Each number is 128 + 24 x the weight over the matrix's rms, rounded and kept within 0 to 255. Layers, rows and columns count from 0. Numbers have three digits each.

# layer 9 MLP up, 256x96, rms 0.0997, rows 163-211, columns 0-95
162141132158114112100147132145143114139131167112128111093129125117128100183117139125171150135169139084109127147055105110144103133131144143132155102151115167128115113115102175168116077134063109142136105120144126130146070160123187133142111130158113125124140108151132136131191111134120158098
131104133148105133081122103138116088168159114111142128080153108155081144108131076165105094132141110096135130076129164114109119101123138112130148121114150101137144147117126072138107136119161136152139097105116157140143118112106142125147072095151154110140114143140160096128138107160132115170
142116160106126110129108160099133160116131132168172145144120101100148170151150128126154142106129174124104122144138152165154153146085128147102169118097152133146130117131134129150127152141110122123134111173152170161101142096123138106109147130137119126146097137127132148127111134126133155115
139140136133089111150123070088162141133116125099170142115093118137178117139150115115127159136124158130124135106146127152136144158170123135131105198143094114110125133089114133118126164117129114139141137131136149124158123176140157132118104164106149104128127152122147163157152134103162137149
119125132141116173119178162110124118101138154106097116181120144150177118142095110130153142137133133128161164129141101117084120179107108092115139121124126148137150132128136149148139111127137147118133133145102141119127126136091160091104178163157124125143126121105110136148150123144134154207
127151139161135086130099159194127083166148170122121102093108138135166119094120082114123103104130134124067123116169119143113144063131142123089129096125143121124104126144124135110157114145118122146142153130105144101126145135144149164112088128098160178113144109151157151135129115071110138109
124151120097089171105139077107141147142129130133135072139135091113122130076126166109090101094103110144155145100114117151120133136141171119118111138115132132123136121141123150116118140148122154109100113148098116093119148092153075068146121143111119127160117136146133138130151101106177098132
114098126150158132150124116095129139128131112135124105121094127102097146152151119141107099153107136152076131104112110127104147177119140135147118114110116132081109167103149214153130128131089085106139168145148105166148129120133159161104131145198144113121135145095167105141114125121103142122
086129095091162132147113147071162087102147156129126168113118124129144126189127121132117116098111171150130137143099106074143149168196079137134149106104131117101146119069145135154125162108118132132128109161096166120099135112105168166111086130140130167137121128145146131130115075115147116154
095127190115102126122152106185107172124120171144144123150134103130101129113168140157095143132108146150095161123150158128149169097103112151138133138107132123127128161119151105129112145115107168143131151121199089130130138113128158125124115079157084153106118138098147143129078156118089082139
099130114156116139089125090123094138083150125116114076121150140161125126073160129116132130063109093110161136163109149133101110124133144117164133170139124074102149105164136123124126140136147081112152148146130075129105139123124092088151110196104132116113158132138108141130124148154166106177
165081128097137165110131131130099122156115145144128104153108155128113119119148166116185152116074143148152160126104113080145153116109128147122090131179145143114148069105096079107130103129095146122152110147088129115148127091096146109115093118148137106149133106136149128118146120135149101172
159146120129152131149126077133117148148107095117138165122113152124103109149148082178126129138149163134108173152140115138129116129119140122128171129129136140125084158132141108113142133104121119135129126106137125145143161102157138154094139119144040144125167119179134127163148106132111158063
139145060160104140120132069131125147167095117109106126141106105149105150162099135137117121101173116134160117113112165098126151111144117115129108163156110156134159124121121161129146137112075104113108156134133123094122148109078134132114133171116164145096108128074111122128133151110143103142
110107153124146124155121125109123169117097100109147133149103148116103121149123139126121075151181160132134108133090104101158118132117124111135098135158118106125095162151117200100161141137128088113110154142161127151160126135128144126124089146106145124120124116101173163144109176188127133132
106126175095135118086146149113120156111048094109150094151155131085110073145168175150108109108183039108116144090095103099129144129140131128122144103088145158129145135150140140110123147107114079130167134158120108092176089143156142035131079137104158159151098143153092105075143145150109141129
086162156180140129139173120116098135130152127133136138124087137127119120078141116119139104102125069175092171118140123083120162112106177140148121150164102151156081121068151089135118147122129142143121145136097096129092124164139125129115143100114114164115129135128177107137133121081114122129
138144132095111109120130134169108105152117123121188093140129132148130122170132101119093157168152117204152150139137108134116124107150117108118120105152151118118151144102103159117094133142107138140151127110100150100101106134075168166131135123109098122134137118138094124155138133167155109142
140131108124145138125138160168161143120118088140106140093117129121138159128148162115139147108179130102132116120132122131124116127114167128096139149130144124138122145127148129153089178140133143145150145131129124115149136138136109144138155091141122130136120144154158105121156134125091140120
105083116163099113131141153095136102140193128141125111144164142139109139094077116131124155146119171141163149080136119121141154164125150130140061154159116116116129144131154127181122176138119092118137105134140105067110152132132048138129122147094137127154138116122149076140168116140121116129
128136092136115109146157142133140127156108125138104147149165129058103139040127146127117123171118107107123129135136116161117156148087115098126122137130157126131097100164107164143137121141129131130121147101120108105114137119113105100117093122118129130113172123172159173095126166165146116147
134105171125136123130108121117122107067119154158136082101137114113142151133138123117162117090149096101152149150159095094155166138102124106146111159136109114125127150129173121135114155114138129097114153207104114124107146123106121126140164146105143150085112116132110137100125145136154126105
112138117122149117153135134135136117135147160152106102131114168131125165109147142110155133123089138102126106121105143114121106131157117130114154154082146097126083134133155077145113113107116167100122146162097113121088143110132108113153127079184172093129113129100102130098124136131110150149
124154093148114085133120102147185134120125143100117126150215080085132105108159080114172102088111114114114113108166109084150129091119148154133135149157129100155130113137128171095148166158137117128112114156150118118086101157170118132147169133098105137132143100083160105144136153121132150109
091101167149132132127149173116137135104143156124113080153115167158117125136128147109101135145156132142135113133118128146144102117086158103128138183173101137170152103128134101092122138127124137134141134118120145132133100150069121133169107153120125101103134117084104126153152140139139101154
106140145180133122139106108136150090101142119101140123145095161138129180117135073078105087115190136178128151107127091097154135150179161135093117134191153127153125113162132159106110112151136087160141129147120126108112131136097115110099120121073131153126129127099141098125163117111132168135
139192100142149168119184109167106140115118139119137100152098094133113132124148140141164096160087151100147121113131108142120132158097147105088127094123133149140136128132091160166129126156135163090130114106139107133114133095147127125105118127180123176121152120117111118109123118120099080143
149111113155119146127137101106138150114082125113126126134102142040111102138140151168082136144105111099117193117125106132129119129108102066139141158142110128152121173125133147117131146148096136110133144089121128084101136057122110120132125151106131136125116146143132146123135126121107105101
089164128140139122119152128115108128155136103127064139131144136119110144119125077141136101159138103090107139107109144146129148130114119172133122118156125118092119168131147125141149172116159144139127145071165128106071126127157128113141152085136124111100099168158123148119140113131128139128
121125126158125137132141163118114073159162133107095155100125079124095050116085113099136106123132095134145129158135157121072142172124112146153155137167087119117126121107141089121148146116126139144150103100130101119131159146071138085084100117140133075121108118095109124115121117097101120120
117120138124136119115060182128101106134076153108096127164101167095156083114170168115086104139133112105167089106129165135043136099104081162118130102102138144143120087092122143158139116088115162139203165177111099060082161093130127112137134089085122087148089159161089150108152130153142129131
129140110158135157131090125141120123130107088118133092153152168119105129137124113083090151149147140166101120157108119150131134124132128130079146124115157148179114143153123093116177144138085125157134130099124088156127142111096118105175145152153128117149154131134158112102165121159141105124
111120139135139122166151111110151148146124173104173145115165122147139132135162128067109118136129148174096110106119083115147136096127145106143134135138153098140159095141109134124141123091109122190108103137134136127132161099120147159150120082142122137143151113113160109128087112114081097163
128160109156119130123171110167183090161121148179095096135095123134117145149141170132144153103152130128127126104141121095146112100131110130142168134142156090136126160135154138069138121117087155143110145111135116173167125168154133112130157121196118115112137156052123137169149119169149137110
142107112147120107103102158144164164159131099118151094115161159125099145132086117116134098138088111133154117113088132111083122113159092140111109124128169115111118086169109159110167147127124091061127120117083149124111116146120161109139108142111159148103143113082114109117144111125129119147
145144116144140121129106109163143093085117144115087127119137131088133137098119128135122127175093197106081119123157142170142120121151129141117158090100148093099133122146143125158148109118132159134130097127163122091119149078149113147140136113186132109089110151173115125098121156127158128112
124097142171145150063132169102135116128135146136136119140104135166157121133129140145108096141138100151106131134153142131121114204153100073104080147135179102143112133094141144105160121110117113091130114164174148118181163148126128119156188086116137137122118120115137135137113148138146149191
135145173147137124156157114151163119144120132113134119100118130132097175151103150107079086091125127126137117104138137136148135123119094113173157153136174122150112150140182161175157106116158093128112103137116138162139128178126134124111133077112130175183102080162177134168165114154096120133
144092129121138158149130115149147135141126103120129108149123113134131141148164084126111109143091157112120145127118096126090112113139140121121159148167125181144092140130125120144158164158094113154098136151143155114188148114145159131152102109116081081138143111120142093139174136150168136103
164152150149098123134120128145096085156091078184149086108128149136137085140107109083134141123145104089132135086124145152168126126160101159083093148127124136144124120146070117127101112108139156129114125087128127106141138123069083164112071146165120115139152094137126112124157143110125147116
143109131143131154095083113170126144082139102093074119136137137110112105169126136112159133143111139134157117142107097084127115147132130128117110144100169111122153131110081118104109118150115167177103152157146151108135134109117130086164111140111123127144147094122087142136156146107064160142
150125146078106156132146121139094159164108079122145158125074148131128106131098135101105087154170156155147140124121126123135134129115164133161077125165121130117099105180154076148128136192109111153110129142104150134091087131137086150111108132160127146131140103122148131149124120120117123107
116142163149115113090180172123134114114140131164104122115095159082099108094147168155124057092090103107172138152067117081148110145102129175106149107134096134121152127135102149077138139089110122139105151127116090118125128139153111139171155110107126109095120132118140165121155128138139121139
171092108113129166172144146177124128116123153138124129125131133161190115127136134123153149130137150117108131126089112152129145134115143174111123111131133119084126107079151128127115107110100162104118119120146139179116119153165114162121117113123146152141150155120105134111100113163114110133
164152168156133130090151141146128124181112119133097147150127136134126135110157157143141105134136120115142158118156120100127117098136134097151091107084142169093104105117141144132082129149122108076171172131143128136125154153131113087166070127082107158145098142172116129122147120095155134111
113111114153128158091095138128132146100152110147110101125129151128117134108128105118115133122115149081122098142122135160115115110103166130135149117140108088118137127134124182082126098132124128122168114137153159119115134157140098133141121099105167119119140135137116076131121112138139102176
151093166108151123130084156126143102105134102134142142193118127133134127137182099129104129122110132142146065169145097138097170150166131095097130127117128057169127165086118160134100066121125122162119135147043170112131097126148120117158128133132167090105067170127152130124100149173159155205
123181167072094137151149109122148118116130141097111136123133113077147120133176111150105125149091128122132093082137142106147125158170131183117123142111088141146135092108151128128125158119130143164135123147119161127134125104137114110180119096132161140172124127140167105101122090073138171129
097117131146130072114130156148127097103106158147136105104137123127114130112145099147123108139129099143110089146128085104118091105138108141090164087164158123149128163134173143122103106139119107112176144146134139109133081152167186108140141096109170124142135155124127108132163170141094135130
# layer 9 MLP down (transposed), 256x96, rms 0.0874, rows 163-210, columns 0-95
109131123084122156103102102137103117152153117120100116106122132125149156143116109157097126116134129083130098132110127123101107136132198185168152121106150165133124130155113163118110143166104162155135123104132093155144063113123166160100115061147114151132180102193152117141156112137120129111
127126142133150103113130119119077124140130128104111085122140110126135149155121077152156125119095126093126087114183144122100144147133111151181111143149122109179152139151073132141120101116115136104101101113137162101109093121128120137110113130081157138122155092140116080101133119121127142153
142129053106135090140116142165160131147136104176154153127150111124119104140171111100140126117145153125136135127145126176117106170106145127120142110131124148110145149094147100095144143102156127137120136129155134100128131104132129115132101102137128126137101079141112138159119103134122122098
110106165152144115148104102155117128145080127162132106116114141146162113119143140133155141141127143139122116155142146135121105124151105124148144108121098115151152138130100119166105154119092157158127098134075148091145099165092137121113105154090123088150155118150121137103133128112151108123
118111133131101140139167137128090083123137110109096138155115132148134098161112112121119122093122149132152131125125119170152137158085086154122132091131153148156105149144116097132109130116116157076124081088097134109152122151155169127117165152151148121136111154126169128172145099159118109125
099108130150117102131133136204156103090103145090110122114108133142167132102112109138119117098161078137082152135163154166138117058154089138103093103123114136122156102134141139101128116119114135155129144143120143150096162117114138107109128150072168167125121108172135137104122120090089108135
161130093083123148125169087125122099139152121125164085149175124126127099137158124144160133097176104115176158124165138151116087108096127137117127125109115128151130146131178135142139106118117125114103091107133095124148156080089082144148116105108148155157069087127108155133156113092087116112
171151102119125121141141124175111135116124119120122102144089100123146139134124125108166134071139127114123117135126109087163140103139113170108160166184147139082125112174160152161122102147155116148130106143114158083114112141153112115093132108097121172143165074127125147157080152151131104142
137172119156121129180143194139098187116092120119141120101179147096105108140135129131144111104103142165148119163120121156140116116134117132119130095129094172091107115131139170116112159154117160173128113116112100127180152137142152133105143126166160093104123080149102112148183146131113158145
122135117146194136133137136113141144150094131137121087160110112175145166098117124144100103094141127117107104093149134117119108137084131121091149103135095134119150088150161130147131120113091145179141108119146134158102108117150132153136157133104145104153150133087106110088135146107162135092
110057077161154152110135084125104126117154112143154135120178126153161176084151103137132152124103110123159146080092150109099140089100170133139120128155069114090143096182144111109127139165159102101101161133151119151130123117121094116118136114138131111162149139131109119111133146148121124158
119111122106140130117113140087155193132095118137137117124181141141139104115120136119067120149104163137124152153138172183160090144151150107145118114108073145116136156121108124168108135128139113122099114134123148116156175151137108089118170139139150140134187110137105141097164114136176145126
157127169088132092159114099107121122148124111179087125176126127153115123141101105104136166086174092132115086115135116135145106132113102137121106109132113101117116134116118106155163138129153104114119121128129085142138162106124110155135149144148122108146128066110150128107084128130124141166
123119149128089143121156087119094123138114149128151085125113114134177119096121121165145110142106119111114096110147137133114134107142140124163117071132168098154132143178142134134132137106148095109093141132121115124185125131081118135110156091160092110083146154070125171152152119155143106104
124134104134110124133138148123166111146150165112129080092154129080158125087153115153147156085121115086168148134128154180105145188172143139112100096139120123117157157098157096155127129096103135141142139094103105125122150134119150141078127122142152121136116141155103102098125091111148125112
134173198138153148114113087131131125174093088161120083162145109079106120148171193168098103125137066111124124082118100099101167121142129110131127124107129113159140153134119158112133132152129148149189155154144123085125134157148172025135092133100147146153111129118107104084113126108102118114
127091106100125080106148117156134146123075069132156134092141123137145143126129138107097123095134122082110108138110096139120123087127138135138202122139152102116168123130095150141124132142115117135107131108109142176136099089096132116117175145140166128129137171143089142106071103113147115114
134157136152080174131080156109113165138119108139148161137118137141131150136105134157110135107114166122120117100108119127131095092156153166118161090152125110134162149121121130132190093124069116094152120114102139110134126117123115127134141154121147121130146132133111138108160093134133142108
097157115094099141089139122102117139142159146116133137114116143134101129088107128130092127156117072163157123166148087140141132157141135151132100114108114138123139123147118186101151123141176095087137109124061102105124136068122098120137126144153143122124112142159138113154110143134164095160
113117106157131110151102085146151121119161079118157114103125111155129124079118116130150111086104092105142151104162170111118140168128141119144109202155099168122133147123116089165119177139134102126152067099152190103129134078124117156182133186118140105125126130134150145155178143126102162140
151112118141152145162084102104121107128129145146084157160145115075120102131116092105108107140108142099100142131093134129136110119137127092124158183143138134096127138106118112122170109134127175135083122088156091149110147149134104149136144129092160136161133135124111167099131135119077126141
125130145108098142118165159134150109133090122122140118123091105094150127128176122127135111138147101163128196107172093116174133170122109112111133193113146148144117117141183130114140105133176088109135119204119110138141104135139132172125120142122126147121116096112094115133135169122125133137
145121064117162117166126115108110154144139074106152105125139128122131091108140150121141166152151105126116113062175157119126155110106106125131112145109113133151181134170149125134099129101112073107145108119129116135148084137127162159133090161120116150136133085159144171123162105119122112122
157081118109137119120123089101102111160114129183099088123107151180090136151142125147109146116147151113104115115183134161151132136121108171104179129111084110109126146126157111122097106144079093112165146103095113085183110127131132106141106129144137136093140100155167145122099131127090086152
114124113124140120116090112152080127097133164129104121117103125102119145104127122155103116148154146104129106103180136096126149132126151165151145112043157117158131139151139116134110146094103150114127093120173140162123135121119166165131092145138134139136131126142183151126141101101099132084
128108166139164097164142134083109115085151138162162139139120127138159139156077123108101139124082112120133101094136094087151108113100150087117100128134094152127161137121165195103125088151102134146149106140129092146151134158154097146132158150123135148154123111168135119170111137147145109163
124148130130111141131166166160111159133145150135146143128135114108138105151103111174124080098104126128145149092163136124131132135157133143124066098140117133153156134159095126141119128142122109099118146094084166119110154153118131143107074135148125110072156140134169136085143097141123142082
114142118134131152103168158108090132146156120133114147126158145165135143119118111111156120148133111150174109131124166087129144095154111178131118136138182124199125137143107186150150135100187123156156113167148132136127139145100134119099149163104150108123128148108113150171104104169155126130
144116137087109150149136145137115132158106093108130163124127110150128140143137119107144160137142145118104105124147138107109065162134138139144125116108125171126163183103137120127120090165129144166130075102134128118101117120079150174118164156112156095125152097122129115125158114142145095119
130098166155117137145115134124084148144151100123114182099147108143091103188081090088111117127119121125095120128134122110129068141112113112156148125078079122136168151112111096118117087138137126115156117118163121108150122144163167113166134118138126112141104108149137157107156120134140125163
116151166124110144170079185120125113126145136121144086144112149096148076141123092110107124137114158072153128129092126138114170077094167147118202097128160084128156089110152118147102142109128114121132155114161165085126107089133163115198125115143128104149119116166086148061106164187163097168
117145144131123095109091095107103105089170111115093147125137133168140135103148123132108124121127151111174140127127121098101134170129111132167121101162145084185126167135108150105130135145091148134154152133149144157100142141146095159120101119142133152128134094134168146150160108090103143103
141153153123101137137106125147120101119121111138079118136150152111119105148093140109114135146160148139173127115092172131095132150149134129123138128147104168144097143111177113094131129115125195086098163155115089121142115122135118136141112125178095156128128106104141154129153147116102153121
122159112189081162125133173136149093142136176118085131125114150105106121157121138099158134100145134138107092157123112130129137147122121148129150039130123143070143116165110097093089097139100129106141137091110151142141050127136142133112138178179091128140121131123151136141091118168140158112
163077122172145113152113086133153105110134129139129167127174162172116109146141144099142161130110134133107112152084103176130115099155108166107144163144171114099122132124129122144139128160130050151136148139128137162129122195125138124125130147111141106094165161108151104076111137141125110163
137165107103168127140138143097133122128156132172136148118152157154145102173155079111127131066102115109145143122084112113132179107128136116093120163115131143149095159119140126107180152146125131120133176139109096131112113169143144108140154084105157122143160144115154101153130100139130130133
109099151082129121145140139136095117111116132136062149159141112162112110172131125097119095148101117165168109114138105143145096125114132141116086105174130105174076104131084130115161135109126183112120170112145109152138120109146094129150094106090126132128140152137146172146108088124086135144
074185138120125155134186117178134126115097124136143117112120154155098161123132126140108079110125161126143100135138133140144158146135105148165140201183158127131110129141155163092140111139149091159102106135149149126129108104071154118126124088110160166100105129155162156121148097160115137154
124146157161124190127108107141123111122150119126144127096091155155121126129165133110154095177128175135095180138158092155106085164121112090130095135154128111112104103141133139110135117140072062128178119125108148139150177123144109105115102139140070148100135128159172138149131144140164114140
147100089114136151145139144130177090122138159133114175113173094120140155167164121128131121144124149186112162126129110117159121088126105120083117168140108117106146148082151126155153143121134118140150088119133105178102106111133165099119095150085107112131127149131131173140096140135168118116
108139130132121099136153139134146131163117145161105078132107123105131149119168106136133155121156158124156128132140119138166110155092142104144146171134133118167127085140152118127149145165162134095125118089106135135168135125095123116152139115088118095084100153163099149146111137131178156138
119174184115103153141146086149142177125145123180187099119127127106149114157151135124120121142111149114132163095133155156127138114130128139141094171113132177097120113120115091128117115146139137133094151139102180107140161099126090105084149155122115163110146120176141152155093129139106106139
125145134121105179166112133140122064119140143132130111125133146188100157121124107090151170124145151112120090157163119140127091097147156100140155148118164131098106152131142121172104103167139181129148113198138145109164100120117138098113073135180119138184159141111117095122119114141130111116
146110135122147142133078163089109111125120115127106165163116116154104112131140132153132100109125077103137115110138151111139148101152111117130127087075104182087116148154120086130125131147115132121125123127133144165084122093131128180117127097102107151134132101126127150082107075094137108097
110143145075084108154140113161157167125151125154156125093126157093144150143126126136113182131142121116136161143120099139119148130123121101117137134137150106136077122179101121158111112102119128140147121146102114188141084106156150162125147149145088123119176108130107121129179131147140107141
092090093168125099100089155115097123112105137092123132142190140120132094155133141122118133090166137127123146115161122150135142126138159131147143066117118110139122111129098128148143138110120115124160083099159118201161137103155119132148152135147145127112134083124155141103089161136151130124
090137121111168110084113170140138146119157108156134168110141131162138129134166155130089126174113124182176106103117148142100114154130100171127160145108134125125124129116079106117134099126096116121097112139119140074143111145161185111168148123134182179150131072122083163131140180115170109184
108093109130139115128120162167123146113123101123109129093090130124172143131072101126104118144181133145136125110101115135119150102148143081079105175137196154133109129140098121127126120140129133143098178118120103153074142138130151111103127125130137125081123115121125143148100109124172105128
# layer 9 MLP gate, 256x96, rms 0.102, rows 164-211, columns 0-95
126144141169128109092134108129125130128129087197128156145118089087136086122134110113114176112135140154098113135106123131141169132100089113104131109130113163113128156129093126088129139134126081127081126153123153143125113141155154137119112193177102169114170157158123146119103109083074140100
144146134134155106138129176160138148112129112133153138122123127110146137157144179084140136108146158120103149158138101144112139128163140118132161127081134088171106108126143164124128090143117110119133119163115209132135126139127090119119127092113142117157144112121134152153125152119157144078
158108143083146121136091179149119149121123124119116120119150128140147133103132164150133139090140104126165105127099134179116113115107136170173101083111121153132151136150117110157109082140089110140153101118151129152118139126113139143141120093134121128126149105154099153092130143144140122108
119140108140133076124100088176111106136118153158135135154090123106141132159158117098138134123139143096101123090125108130141119068136129120116110057150131105115117143092147135103131137154114125115139111159126080118110163147160092157140158148109126133126133097092127124145145160106143159114
094097151178129096124128058148109148110117156145099124152149108133135141128167122133135167095137101111111126097162139134166167095160137103134082118146127109090158096143138131120181140103149118158135154135137118149113132107149142136131133111093204170103103139159157121099143156113106121151
091134113176119114155102166131171148147096161112097145138081125080130160129107138135114155110107108166118088127121131105155149130163114130143099090112155129132090186116126117129110145128171160118138164133110140128140084159138134096092131114147114089122185179111116122107115154149191110196
130126086177124111102116154162133105116123120094143078127149112117172170094193105120157204111105118151092143124101081114159156143124079140128126169181129106164159131132145104132136105165117118146146133141092166100128124145111111135115125138094105131095121147112116124122148116139126112138
110204118111134124163116146087156060155142116164130171121132138116094097146073101106110093147187172124109128143064118094107149131167073139106133123137099129111126102156139125143118122128088137119148107132127164132122165100092160140120052130103125124117126135145106106150100111115161105134
135142122102151137159133116111146095137165149126133169113120127127128098123093127190119114120158134126078119111135168171116154113152107132122105148097109129119102130148134140120098154139144096126125144158159173135123156090122119082114116173128096112112102141146145145115127159105138164094
110146144123115129115134146175079119090143144129098144122117113166171114068102117142107133135145112166114114134134164157158101169127150144115131107097153145137169146078135100146112151145191117136108151139101131074134133149124122134102147158140136168105124148140143147122108152104149100088
093102170152095139115121131095136104087153123140145145117119074127131138100115136099094137129153079082119111105156100117139159134094144182117175142166141113151123143150172111090146102140113143152150122137142162132136144117151169089124112132136146178155102130091135120101142171094099146094
140108126107088137131106138127130085134162109130101154075134104112179131101150154126136119099147084122137106138111139141129106118156108106126149072174101097105130140124141092116084132150075093138075152138116133109172100135116137152151078179104145133103105132126159138142161099132159124096
136107130148167091105103165160157134152150120157110190127139130123079166134091120146139161162140109149114103145114125097149086132087120135129168132091135185138132136133122075121082109156124156105129123133116154136095140104131133151120122198129148138153138111147110156135143128120149144151
111141088119153137112107127121132155126127148145133131162085138180114125097108113079131123143133107103137120122172128088094113071143108138092131148146112095122103143128106153158162155124153124093114149162121140102138142153105150118132133120140105123076121134120154132110124145150165127165
160162128152110096118131117103135116120169162138080100106148122160143130101085125127150144172168133120111094119090123139135153093094104127124160122143133120124144150137121139109100115114118123093173119116115136111108138119153164099133108157129162145147104126150135145137098099148084122138
148178163147130166128137122119128105124139201131133141110134173090135163140134113125101131102126137133174123127154128138138118097129125131123064153169097109174111097140147155132106112133101100115121184091135146125151139120122130148129129109115129143122119092119135133177143152150127109124
157110114145149142129110121118143127137131087106102098140102112130093101083113148114167120098110125099119126142106102150119145158167121128121119100111126143106119083138123160170125104159097135146106117123128124099125156116157074096147111106118166132153104155120143120120119140090110157126
164115129138090114125113136136114107114086123114094103117145091131124103155154139131131133121123134127125129092116187170130163135126080141086127178125184127151134144093128114126121161152077130197156148128124125165145118115091141156090118113131072138154169132112146101082177140162111119107
126155117114105119150147094120129113108105089114149125120163131137152125096129114107158124101106169164112113134119120127065177140146109172167161100120162110133120159136133108124133141101128139112130149128116098119064126147128130158129068151146106130095159138142134134157151104135153158113
105166159118104139128158109130120138127119170114143138125117160128107177120102146156140113102128110151176102123173151108134132138118125131093148076118127147127132129133115133100096117072141120131126112118127165099143122139135143139124153117144101150129119066100154114125140127103155126140
098117149147092107148098140156153119149147171132119090091143132105131150102112138128144125114172113112145130125112133149127121124123124149156149153077110112090081147163098115208128138122093139147138141145133153134118129117136136145117131119135157115141137139145171147118155145145116102123
093122092119163134124112061143121104093138192108103108109162117099121141118135142153117164103147140107141127125094128115149099095147136152097140139115110125104172083089114079123135101158166181148130174153116115144152150095148098147092164077141141127128144149122119119105054161142129138087
096131158140168125137136101109109113123144133171147084155142101112130124058167082118121114160043085104135162098149170126136174124109124119119114112115118079150141149130179129114145134158163134109110122143148104103141117159140112070140128154111152172136123143133125172108143131147121149137
170162156101158144134103137102127169108091100107131135139106122173139126187120142112101140106125111150166142157091110149092134123126113143173101151145100148107106095108122118154116112091110135121136151162092088095146095177127102120144108163125108103141126145135120134150142129128132121148
113135097177097148149158099132098127146151144138110122087129131114139100117149141096118116064135119151142139121153105155135164162149131086145154134137117140140117146164097104137113161154122095149121141079102096114127161127111129111103090125100149145136152118085143158117129138096152131121
138139102117120111153103090110118162141114113171114158143149129121123145136156137139098138117122140126117112113157116123109188121155163113123106139125129155106130185142096134143121134121143142147167087135142129092149168136132137139135125148093130141096119119156161081171110149101153154097
131110125126116115144106082088145116100148138160129101123143124118132119111152148129081113104125141116089156162134097137113131145139141034107091119123097087075148153143129146128124115160077149127129159102094136078137115099149127144173107128121111119140104122143140114125130184102146148160
141100121124100143131123083117109109137080133094146143122119133142137131114088147111134148134129131172113106111115169174163147113125145132128152120102131166132117113123155127117141143111114178147098110089134148152089128088154112179118093105094096133078142105133098113125138156120136117127
133120121128124131121090081153160133104108135101119072118157161122126168136161114125146149110143131125128096108089149114133139098188070125112172117132152088123153151108088171101112112131101107140137121140114121125150118117144135128143122140113124163127111130155108120129135117124134129145
120161167115141100147133157121153181150156117137104141093135135116150140130118156155110128107123091144119155158151116116109134142126136126159086142126159110168117145112115112106119114121131095129162117157118139071143148130123138122132127112088131105126107150162133140111094135137160101100
118158103145122099153141129151109100113151195116149129100120084143136125107140112120153130106124137113111143090104142126100162129122149160156131136183106113135121095132182130148099173135111120134138161133161156111120161092133102143100153148082139143112114116111142137168104143112103117103
094112128166164116150135066156129142154131120137134126130149115163123125120125113105139159146129157161141090132112080095154149118138137101130151151134119115135132099173132112123119124146167124197127123143131143115137130157121130166145122076162136127128112123136100115123127120133132046157
141077200153184107140103091124119142126130132112138107126172115103128131134122109142135136121096155159155152105192117127108127150100135126095113140109106150155155127128162154116125163120149103121131110129153131126135122121137074099123182129092152184135139101090122128124144144088109085108
141105172116141101091082157172138102080130139126123134154101147152121121148109118111122142156110164136099095118096106116159148138129097102154173164097132106155128115089128101113091094158127128173115159147135115136137125130108133086143140141126192099192123110150109119102123177147110140127
158112149117110104105124133114120082100087136110118140133106100121125139120099123136137140124140136118150108156166080127117099114149160150150151134097117089079152139152154125119084132129151146126092115130132109083139122124121124105174141174154119113127100116130102162079141162119159137141
106141093122111178132091136149149144075169132111145088121093165136079118105116105107147146139085126112138099108139088151137092100161123173138137135125128096137146138117130124085120120173134068129159137168144096055140175121108108116100161148136107090116109133070093111137153119164143138117
176144098158149071112084176160149122118121169141124136118147160165135129151106143113130180130134126110154100193104109187124118121119104080107119114143117095140133173113107127152119115112150138133127141128135132156133120163179129153095108088104101164120160153136134124124180161153180162103
100120135119113131112165118108145122140115159151080156136164131097131109119072155159119171097115092168158121137113135114147138104160143164144140103092117106111212101105092128124123129090182186132117127119124124116148106128109123106125179130189164109136126129139088132096111142136118159146
150144150118125159169126126142130147124085104155154172114109168150120129130189121132149134150148145111134126104112147136108145143102107109136102140136137167178094114128131117128156150151110142105150148164128112148157132167110082131134110147101119092180157089120102101126156170142122080132
140126148156125124109141109137168168148139132139108105140119119130135134091145123103119112114078093141154121110119130110142091173102182142110118111103122168145159111135088114120105126132130143131154096110159106124141166070109119110133132110112113112118048143136117158112119132108142158173
107123095100156168155122112074131136117110175133091147118083149160091099142110130111148116133143146138103127126107089098096099159120141131149138130167117080138126091149158141069146140121145110131177148133136132086101146160126136144108137119099102160092107122116100132107133120121162138160
124116113164159135129126119111141159173111132123153162138077106117148090129116179165131112158117108169136157122129132122092184205095120141191096141175135144128100127130147135121144186111182125116107140113112097115146139122119101131126163149145178150141105137135100163102111141138111144126
123107150118128140130102136134168141092143134112098110147159132135075140124134089165108155109097135149130075142120058083131100137170158105140094147113126144147164152130107159142123092176103127116119104144075129079115092111112079106149178110101183092142134068141136107140146122172147181130
161133126117150095116146141137119126130154091146117149117116097127143134127130157160147158193103130150145153093147140128181139147128154125140076157139113128167108102098079081145116103111143122195131135111133170147183142111085121113137131174136108171145111186170115103116104104080135109123
113127103126169109153111149108144140112083141164109108161145143099066119102157098143112130135115109130124137097145126112090126133142113122116176150121122096165094137146122166139121164080128110115134118063103121120151136106155177117098147126144126160142124161117109156126095082126120118115
120138124180148131115132137122111152117095097106088127071113129165127143150116187116152129117125101146124136113117110111134147087145172187124137112134127149148155123147133121122163110146121100097121153124115154110119124134152149112124114138114192125128152129143142146182115155182177115103
111141121107133186118162097096088142133139133131131091140114138129084117127118104174156112109101096142157135117091110126100154169121147160142110166124126133114108114081147143131092167109105159132127121160060170092149130130115109133146146145112156112138125155104113135135146156134099144142
123154178155144113142122101156110070098147149128138106135167118081135165121143111069096122082127114106141093127139113130131145099178101126091124114119108146132164118112159121125153123142117130142119171114121165124109131109145122114150135123100150193089095120134152092100162105100167134130